config = dict(
    norm='layernorm',
    norm_place='pre',
    qk_norm=True,
)
Each number is 128 + 32 x the weight over the matrix's rms, rounded and kept within 0 to 255. Layers, rows and columns count from 0.

# layer 3 attention value, 96x96, rms 0.0522, rows 43-62, columns 64-95
[[130 163  94 157 117  98 110  99 131 101 131 169 197  78  73  90 162 108 195 167 194 133 118 143 147  74 154 163 134  48 160  69]
 [173 166 104 129 177 214 149 129  83 153 178  41 126  54  64 184  49 108  73 202  92  91 142 132 111 135   5 219  83 107  62 137]
 [150  39 131 123 157 102 146 132 143  48 139 150 179  97 152 141 153 133 145 139  77  89 171 116 175 117 142  96 171 168 121 140]
 [133  82 122 155 108 176 184 221 140 110  97 174 139 160  24  80 166  98 104 110 182 132 135  86 100 171 182  62  90  53 126 100]
 [173 171 185 175  91 117  58 161  88 143 112 106 117 134 189  64 157  93 164 112  96 135 105  84  52 113  88 134   0 203  90 208]
 [123  69  92 105 128  72  97 122  95  97 144 114 193 195  82 134  69 141  76 121 168 136 187  85 140 120  67  84  87 111 101 108]
 [164  86 145 231 236 154 149 104 159 118 117 174  99 190 165 198 154  80 135 230 108 115 142  98 129 143 100 117 120  96 171 108]
 [187 143 255 146 155  92  95 191  65 137  89  26 144  89 136 222 142 207  92 153 134 196 140  81 165 143 177 105 149 137 152  60]
 [182  81  54  98 116  81 209  92  98 159 152 154 120 180 204 117 116 113  89 247 156 120  73  73 104 148  82 141 100 176  75 106]
 [121 176 114 122  87 139 118  80 157  99 125 135 167 162  64  90 136 103 104 160 139  89 138 202 111 184 171 129  86 149 127  63]
 [151 143 118  99 204  87 101  92  40 170  59 126  55 162 164  93 119  56 151  37 195 180 136 128 237  89 171  95 189 214 169 104]
 [124 111 168 198  50  92 165 151  42 159 174 178  88 180 104 171 173  79 117 129 139 215 141 153 151 104 111 106  49 133 152 123]
 [166 155 138  86 114 150 123 157 134 107  74 151 189 154 133 135 115 138 116 156 153 129 229 224  63 101 146 170 123 105  70 114]
 [161 129  71 149 155  97 121 170  91  82 173  79  61 101 120 137 128 122 121 194 178 184  92 104  72 143  98 118 142 122 129  92]
 [112  74 176 111 119 109 145 150 115 190  61 182 129 133  76  89 124 136 156 149 163 149 193 184  13 198 164  95 105  93  52 124]
 [118 148 114 100 137 128 118 128 133 110 145 159 114 149 141 171 206 198 114  73 137 167 124 153 141 164  41 112 136 101 101 209]
 [155 186 102 165  93 130 139 172 148  59 109 156 160  78 106 202 149 149 174 129 164 103 110  89 145  62 126 130  66 140  76  69]
 [ 83 109 144 114 157 125 140  49 178 131 103 141 171 120  78 116 168 193 124 180 132 112 120  97 242 114  76 178 132 101 139  90]
 [156  69 110 106  85 140 131 109 143 167  87 183 106 212 220 190 213 113  85  87 100  87 145 186 132  62  99 175 141 224 142 169]
 [113 127  98  91 124 155  65 156 215  74 168  91 146 124  73 104 102 125 118 164 139 112 171 121  17 103 114 126  76 135 102 164]]
# layer 3 attention output (transposed), 96x96, rms 0.0643, rows 43-62, columns 64-95
[[154  70 144  19 183 126 161 113 126 103  96  71  96 160  52 108 111 143 120 131 103  72 147 100 134 221 171 103 172 154 183 122]
 [ 97 152 101 135 125  67 151 154 177  96 143 117  43 178 132 162 114 132 137 137 165  95 127 132 148 114 240  75 197  90 244  71]
 [143 188 149  88 117 227  77 119 144 195 172 174  66  69 135 116 128 129 163 164 128 161  37 138  91 131 131 186 174 151  97 119]
 [167 190 146 152 178  67 111  41 141 104 134  67  79  80 136 179  56 134 159 119  93 104 147 156 153 132 131 157 182 218 157 146]
 [ 86 127  99  92 226 107 176 139 120  63  96 117 113 111  70 172 105 179 120 189 101  19 109 255 189  48 158 135 251 197 107  99]
 [130 151 143 124 178 167 104  92  94 212 191 120  80 112 152 118 148 135 206  71  98 135  67 146 118 103 196 225  20 118 144 200]
 [122 234  50 101  52 156  97 167 114 122 102  53 108  68  99 153 167 115 122 110  85 149  85 205  70 150 180 177 140 153  70 179]
 [118  45  13 109 197 106 183  68 193  87 103 219  99 255 172 150 183 134 102  90 143  78 179 161 133 155 109 151  98  36  48  70]
 [ 58 178 197 116 100 181  41 177 178 123  65  97 125  73  86 160 176 145  66  60  72 145 202 188 136 143 170  48 142  94 238  90]
 [ 81 134 113 103 232 135 105 116 114 243  80  71 108 137 165 146 144 101 181 134 123 176 109  35  58  95  96 129 103 114 178 183]
 [101  94  77 187  51 184 225  89 201 132 159  95 194  82 141 163 119 184 158 226 155 118 165 175  69  86 115 130 138  35 123 115]
 [135 102  71 138 217 160 115 151 143 167 138  31 187 118 204 117 172 173 134 153  53  30 143 105 166  77 163 185 200  45  85  94]
 [120 110  92 176 150 134 146 121 153 109 162 109  69  80  38 172 157  52 120 113 111 122  36  23 140 124  85 215 185 196 150 124]
 [200 130 124 149 108 100  63 134  64 208  60 172 114 147 155 150 204 127 146  93 205  71 206 144 117 145  79 160 164 129 255 146]
 [110 181 136  84 103  63  71 147 144 163 153 101 160  94 185 152 131 156 163 135 115  82 107  27 177 129  98 123 150 132 113  77]
 [151  81  78 139 154 164 137 158 110  81 149 132  71 141 136  75  56 123 157  85 117 160  92 129 132 123 167 118 162  87 105 116]
 [186 179 160  57 160 114 113  43 102 181 140  96 133 178 152 108 150  48  29 157 195  41 127 225 164 145  92 175  80 116 208 161]
 [107  80 153 139  37 147  53 131  62 161 171 203 123 155 143  85  90 152 214  63 153 140 173 112 109  89 153 117  68 123 100 178]
 [102 151 145 116  75 161 139 117 126 103  90 123 151  57 117 149 127 166 168 151 161 156 204 151  79 145  45 155 170 145 113 131]
 [ 93 173 209 208 187 174 169  76  58 121  70 226 147 179 133 164 122 116 138 112 132  74 110  93 162 105 107 126 126 171 255 162]]